Part of a small language model's weights.
Size: width 128, 3 heads of 64, MLP 320 SwiGLU, vocabulary 2635, 2.46M parameters.
Each number is 128 + 32 x the weight over its row's rms, rounded and kept within 0 to 255. Layers, rows and columns count from 0. The size above them is the row's rms in percent of the matrix's.

# layer 3 MLP gate, 320x128, rms 0.0912, rows 123-139, columns 64-127
size [104 103 106 100 101  99  93  93 101 100 111 102  99 100 106 105 108]
[[ 91 166 159 120 135 106 137 153 104 131 187  58 134  98 169 117 197 187 100 150 165 129 118 128  72 119 158  66 149 166 105 145 158 122 120 147 108 139 141  54 123  99 162  97  92 159 135 142 143 110 104 149  98  65 132 135 129 154 179 124 100 120  61 115]
 [131 162  95 151 164 132  35 160 165  89 111 123  73  72 123  97 127 183 105 148 107 113  35 127 109 112 141 142 157  90 129 168 139  67 103 146  98 100 148 110  50  81 153 136 145 134 127 169 122 220  89 180  94 138 126 142 144 151 133 143 128 177 116 130]
 [164  99 115 148 128 130 121 129 126  43  55 164 138 155 105 150 122 125 111 125 147  83 111  86 150  60 140 137  83 100  97  45 120  75 123 166 172 160 168 169  60 157 146 145 126 174 140 113 151 116 155 140 122  83 126 122 106 157 107 108 138 145 168 150]
 [106 170  76 144  91 146 167 150  98  81 117 142 129 112  72 152 126 158 147  94 122 128 139 124  98 140 126  99  87  70  98  87  81 102 100 126 139 170 145 164 131 165 144 155 122  92 118 163 117  88  98 136 140 107 136 141  79 187 146 147 185 142 208 123]
 [153 121 150 131 140  80 153 105  74 107  91 163 141 148 139 192  71  79 127 130 118  97 160 123 131  91  83 100 116  37 112 116  77  72 135 105 152 124 119 191 103  72 131 161 140 167  94 171 157 122  96 165  84 135 170 181 156 122 134 134 138 143 153 169]
 [130 131 142  88 110  88 126 158 167 105 119  67  96 138 152 134  67 171 128 185 150 150  95 150 108  96 181 101 152 107 141 142 104 132 134 166 151 159 115  53 138 124  91 157 138 183 134  90  77 126  92 109 121 122 135 145 105  52  82 151 109 147 136 116]
 [159  85 112 188 127  85  96 133 133 108 108 112 134 155 169 146 150 104  90 127 108 123 126 169 157 159 135 119 168  82 119 143 145  51 113  85  86 164 106 142 177 150 181  77 186 105 110 165 147 156 176 107 180 164 108 104 143  99 146 133 109 141 143 105]
 [148 146  83  96  97 118 143 105 114 152 220 167 104 183 110 191  99 145 149 135 132 172 112 144  93 101  86 144 124 149 161 119 118 165 118 158  90 151 189 136 122 116 141 128  84 159  89  81 103 133 135 117 165 158 164 115 118 178 131 122 114  94 100 173]
 [106 154 119 151  64  97 155 152 121 126 135 131 137 159 124  92 177 145 103 138 100 121 107 121 150 105 143  85 104 156  90 143 142 123 113 155 155 103 123  84 118 122 168 183 200 155  89  87  86 115 113 244  55  86 163  60 140 141 104 171 120 136 160 182]
 [118  47 135 134  74 101 147 163 124 123 170  87 137 165  81 197 183 174 203 124 146 113 120 152 179 145 117 115 159  72 156 112 119 125  95 101 166 180 139 117 102  89 134 121 115 105 143 114  60 143 137 145  86 172 120 184 117  97 171 101 118 149 118 124]
 [ 58 100  96 114 123  53 155 169  97 155 174  81  82  86 124  73 137 131 132 144 128 132  78 109  96 143 126  55 167 141 119 131 130 146 140 134  13 130 178 103 112 149 116 202 131 140 174 189 128 112 165 134 151 158 112 135 127 170 122  80 125 120  68 133]
 [ 98  78 125  82  98 109 143 102 160 102 108 144 154  85  74 137 144 180 160 127 137 157 113 166 127 171 173 113 152  89  52 179 102 172 123 126 167 130 163 145 115  88 106 126 125 119 103 119  70  59 192 144 152 178 186 139 130 153 109  95 125 126 111 128]
 [ 77 144  32 152 138  86 118 107 139 128  76  92 110 115 164 117 151 149 174 209  59 104 117 137 135 127 156 151 120 192 129 120 144 177 113  85  66 149 101  94 130 136 140 123 135 103 124 128 156 144  79 105 126 144 187  95 136 110 126 104 124 157 104 156]
 [101  82 132 125 108 114 125 122 125 198 147 117 194 161 130  94  93 104 158 150  90 137 157 148 158 137 143 124  94 126 153 116 142  98 159  53  41 141  98 147 148 164 126 115 171 138 136 171  98  96 171 152 123 165 136  97  58 140 170 150 125 149 113 134]
 [123 168 129 163 160 118 153 158  67 120  69 129 162 180 128 136  84 115 144 158 144 123 134 128  62 160 177 145 170 139  91 183  84 154 152  85 154 119 140 144 121 144 128 135 119 164 135  81 128 184 124 122  84  80 164 145 125 118 121 135  89 130 157 161]
 [145 173 113 104 125 152 137 141 137  71  97 184 127 154 132 130 156  96 197 145 124 134  76 137 194 110 107 118 129 100 133  86  80 126 134 126 124 116 117 136 127 101 168 182  77  54  93 160 140 151 112 149  54 175 132 128 113 104 197 159 111 163 120 126]
 [ 86  86 121 115 167 116  94 127 141 114 152 118 150 116 128 157 122 191 152 131 139 110 133 143 128 111  97  69  97  94 111  74 112 136 156 123 141 113 111 107 133 155 160 183 173 132 138 115 169 141 136 176 159 104 165 162 122 121 134 121 150 162 126  92]]
# layer 3 MLP up, 320x128, rms 0.0851, rows 123-138, columns 64-127
size [108 102 105  91 103 105 102  98 102 102 102 101  97  99  91 106]
[[160 100 144 119 108 117 138 110 190 119 140 110 111 133 138 174 118 129 131 147  95 111 164 103  82 112 129 121 158 153 150 153 169 118 152 120 115 117 119 113  66 123 113 108 195 119 156  99 157 138 190 108 146 169 126  89  89  73 202 111 158 185 136 145]
 [140 133 102 100 127  77 117 113  86 156  73 159 126 112 157 118 151 119 136 218  77 116  92 196 145 145 128 190 129 130 136  97  81 140  72  80 145 116 130 173 106 152 134  95 120 200 136 175 129 150  93 141 108 164 111 180 168 136   3 102 146 116 144 120]
 [109 110 145  89 125 139 128 109 130  49 116 121 101 100 152 132 174 122  84 170  83 113 126  69 112 131  82 146  83 170 142 100 180 152 136 119  66 146 150 135 156 110 150 101 209 183 116 168  85  99 113 146 173 146  75 129 157 168  91 107  98 113 120 138]
 [205 169 219 128 153  91 111  88 141 150 126 169 104  48  96 143  80 139  80 139 131  87  88 165 158 124 115 151 167 122  88 137  95 154 133 111 130 142  94 172 138 143  86  82 166 115 113 109 144 130 112  89 129  97 135 121 135 103  73 130 157 114 101 129]
 [114 131 149 120 137 135 149 104 193 141 111 144 163 114  61 120 144 136 124 103 161 153 102 151 134 139  73  84 118 118  75 119  91 107  95  77 123 165 115 106 132 161 105 120 151 106 137 112 165 113 141  80 158  97 170 115 184 154 129 208 148 225 131  73]
 [128 117  61 168 119 169 132  78  89  60  86  83 134 134 176 103 109 160  93 181 166 154  97 142 179 132 148 133 129 133 103 111 136 168  98  95 101 106 112 132 148 116 191 155 119 148 117 136 139 115 135 135 105 140 129  73 192 101 168 152 110 114 131 185]
 [ 65 104 118 168 155 110 135 139 157 124  89 112 109 162 139 166 150 118  86  98 118 100 159  91  70 102  78 139 134 133  94 102 152 137 108 162 113 116 103 151 164 104 145 124 160  48  97  86  98 178 112 133 151 164 148 128 100 134 158 132 169 192 174 133]
 [107 132 169 116 126 138 123 119 117 115 181 134  94 100 110 146 183  83 152  98 138  75 126 105 137  52 147 146 128 149 134  78 107 148 139 113  70  99  92 112 127 118 117 122 170 166 115 167 130 157 132  91 199 117 144 143 134 101 170 192 151 139 150 120]
 [116 120 165 197  89  34  93 151 129 131 125  80 138 101 111  88 137 131  98 140 177 129 164  90 178 155  87 177  92 179 172 141  97 151  96 131  96 146 131 117 120  81 123 129 159 170  80  68 149 118 125 121  54 191 150  77 116  83  68 116 136 123 159  75]
 [134 129 122 122 183 168 131 154 133 149 127  54 118 124 127 117 117 105 111 113 153 116 174 172 179 125 177  99 123 128 175 169 112  66 114  73  95 128 141 104 101 105 130 191  86 148 108 134 154  68 105 161 203 130 115 162 158 142 177 138 190 129 130 110]
 [162  99 203 127 157 113  98 148 138  98 133  98 120 120 129 128 121 114 112 141 136 112 118 123 183 118 153 107 123 142 121 133 110  73 134 135 111 185 147 164  98 149 122  93 137 130  84 124 141 125 191 125  91 118 155 117 106 170 219 112 115 127 149 151]
 [165 162 171  90  93 142 163 100 152 150 127 109 149 140 135 116 132  39 128 139 105 111 115 136 104 133 125  99 120 174 133 158 179 157 123  96  65 117 122 197 113 104 125 210 137 100 107 109 109 146 159 112 142 106 129 148  96 159 122 169 107 123  83 144]
 [159 105 230 158 132 138 120 186 161 149  92  57 103 154 147 142 152 183 150 146  97 125 104 128 140 104 154 182 140 117 169 211 139 130  97 132 152 108 140  53 137  99 128 134 125 156 146 124 145 154 167 113 142 147  73 170 138 103 136 110 112 104 121 185]
 [196 126 119 102 112 172 178 148 132 126 174 150  95 157 135 160 102 131 128 100 144 189 108  83  74 183 121 107  92 134 110 174  96  92 177 112  95 156 119 188 124 170 151 134 152 133 153 177 193 136 141 144 121 171 122 145 118  92  93 132 172 141  76 215]
 [134  74 168 190 156 154  93 153 160 130  94 189 121 151  66  90 126 150 112 113 125 124 122  90  99 131 163 109 138 134 168 139 175 142 131  94 103 105 204 174 121 103 150 135  96 134 140  70 127 168  87  88 112  82  86 144 130 109  95 118  97 134 126 120]
 [137 133 118 103  78 101 122 161 116 119 152 162  66 134 109 137 137 126 127 118 100  71 101 155  97 123 135 128 158 148 124 149 151 123 118 125 189 133  95 108  75  79 158 130  90 162 151 159 112  97  99 162 150 156 110 147 129 128  88 123 126  79  75 189]]
# layer 3 MLP down (transposed), 320x128, rms 0.074, rows 123-138, columns 64-127
size [107 106 102  95 108  99 101 101 102 100 104 104  99 103  95 100]
[[ 92 111  86 123 169 139 164 206 122 102 138 120 111 195 143  67 172 123 201 134 117 142 136 110  77 190 130 104 125 169 187 106 165 153 122 122 144 136 124  94  91 141 113 125  76 143 134 140 147 229 166 151 157  87 115 136 119 133 155 126  93 108  82 138]
 [133 117 152 156 111 101 168 101 199 113  83 132 158  97  90 126 105 111 131 211  79 131 150 140 165 117 158 135 137 105  73 160 187 147 150 114  63 147 145 189 152 132  63  75 106 159 139 102 134  80  95  76 145 140 116 129 175 189 142 147 112 149 141 129]
 [ 93 148 141 170 157 137 130  78 101  98 148 127 124  91 107 131 159 163 127 139  94 162  98 143 113 156 190 127 153 181  83 146 181 106 117  87 220 165 148 115 113 130 135  61  95 157 122 175 163 154 134 155 116 156 109  79 143 104 178 112 161 131 142 117]
 [ 67  96 112 111  96 121 108 146  96 102 115  53 161 148 158 125 133 126 147 165  95 149 184 114  95 175 146 129 145 201 157 140 142  97  85  90 100 126  96 152 136 136 121 152 114 105 144 155 156 107  89 131 105 154 101  77 186 193 102  55 124  48 199 116]
 [112 165  86  82 191  97 165 141 121 110 124 153 110 143 190 120 105 170 138 154 137 185 123 138  78 197 160 130 156 152 139 193 141 155  81 110 144 118 113 135 100 152 151 102 159 120 171 146 105  60  96 177  77 103  64 150 117  97 103 151 124  11 107 114]
 [162 119 129 119  83 127 105  82 124 132 128  79 104  99 125  94 154 132 130 127  91  62  94  44 110 149 180  96 127 111  73  76 118 165 112 147 139  78  90 152 103 108 191 129 169  71 160 155 106 193 112 126 136 101 137 123 140 142 131 106 131 143 107  96]
 [139 128 178 119 148 154  87 128 137 127 113 174 144 151  97 122 139 150 115 153 112 133 163 119 107  43 163 145 129 127 127 121  99 113  71 143 147 152 100 171  90  89 148 146 150 101 156 122 162 189 190 123 142 218 154 112 147 128 114 151  70 153 125 116]
 [102 107 128 150 110 113 119 128 165 167 101 127 138 109  91 109  95 142 135 164  98 128  78 113 150  65 117 147 138 132  53 147 108  99  61  88 170 147 146  66 145 106 101 116  98  90 192 124 128 110 102 138 110 128  81 142 132 112 160 133  81 155 121  93]
 [138 212 146 132 177 130 154  76 166 122 116 112 117 142  89 126  97 126 152  92 111 119 133 129  99 143 168 151 111 110 163  83 178  78 127  94 128 137  85 146 116  93 109 144 131 111 210 158 153  78 169 143 159 135 114 110 116 153 134 134 119 137  69 128]
 [146 137  93 203 145 107 153 176 135 136 141 158 123  96  68  67 131  86 111 123 164 156  87 115 202 146 163 138 105 140  66  86 179 117 101 134 112 103 115 175  87 124 103 168 141 137 147 119 166 173 123  66 171  78 160 149 148  99 149 118 125 144 136 159]
 [129 110  94 148 180 114 158  91 110 100 134 127 142 196 155  70 173 141 122 187  68 145 167 127 139  77 136  78 132 129  69 129 134 156 137 112 103 124 122 187 102 138  85 148 119 141 109  94 109 152  80 117 110 185  93 154 161 125 127  95  82 164  63 112]
 [141 106 145 148 117 103 103 117  86  81  74 185 227 136  99 153 131  86 163 169 140  76 113 153 200  42 111 106 140 118 145 115 121 153 142 113 142 169 135 171 120 137 137 133 119 135 131  98 138 178  93 119 197  91  90 157 166 145 124 165  88 123 131 131]
 [146 168 119 108  77 186 165 141 130  80 156 102 113 142 186 103 109 169 120 171  84 193 185 121 126 139 154  82 149 110 108  71 168 160  54 125 158  75 164 133 144 171  61 133 144 103  83 121 113  74 143 125 132  96  53  96 134 101 138 148 134  83  68 118]
 [126 179 148 114 190 147 139 146  84  99 138 119 133 140 104 141 146 130 125 132 160 200  97 108 149 100 131 126 165 126 119  98 137 122 145  98 126 103 119 139 104  64 108 104 103 146 174 189  73  54 111 109  40 153 119 143 134 111 117 174 159  50  99 125]
 [ 92  84 146 122  90 134 149 115 154 106  91 189 101 127 144  96 134 121 156  64 153 111 164 177 170 129 124 138  91 109 126 125 100  87 173 145 119 165 106 132 154 190  88 108 144 168 129 175 171  83 117  53 186 162 204 138 120 139  28 128  96 110 148  78]
 [156 132  86 130 137 140 151 102 119 197 124 139 159 147 112 133 129 144 143 159 141 132  91 128  80  90  90 180 121 144 122 168  74 106 145 107 149 100 119 179 120 163 135 123 155 121 112 110 165 130 151  12 128 123 103 134 194  73  94 118 100 147  77  94]]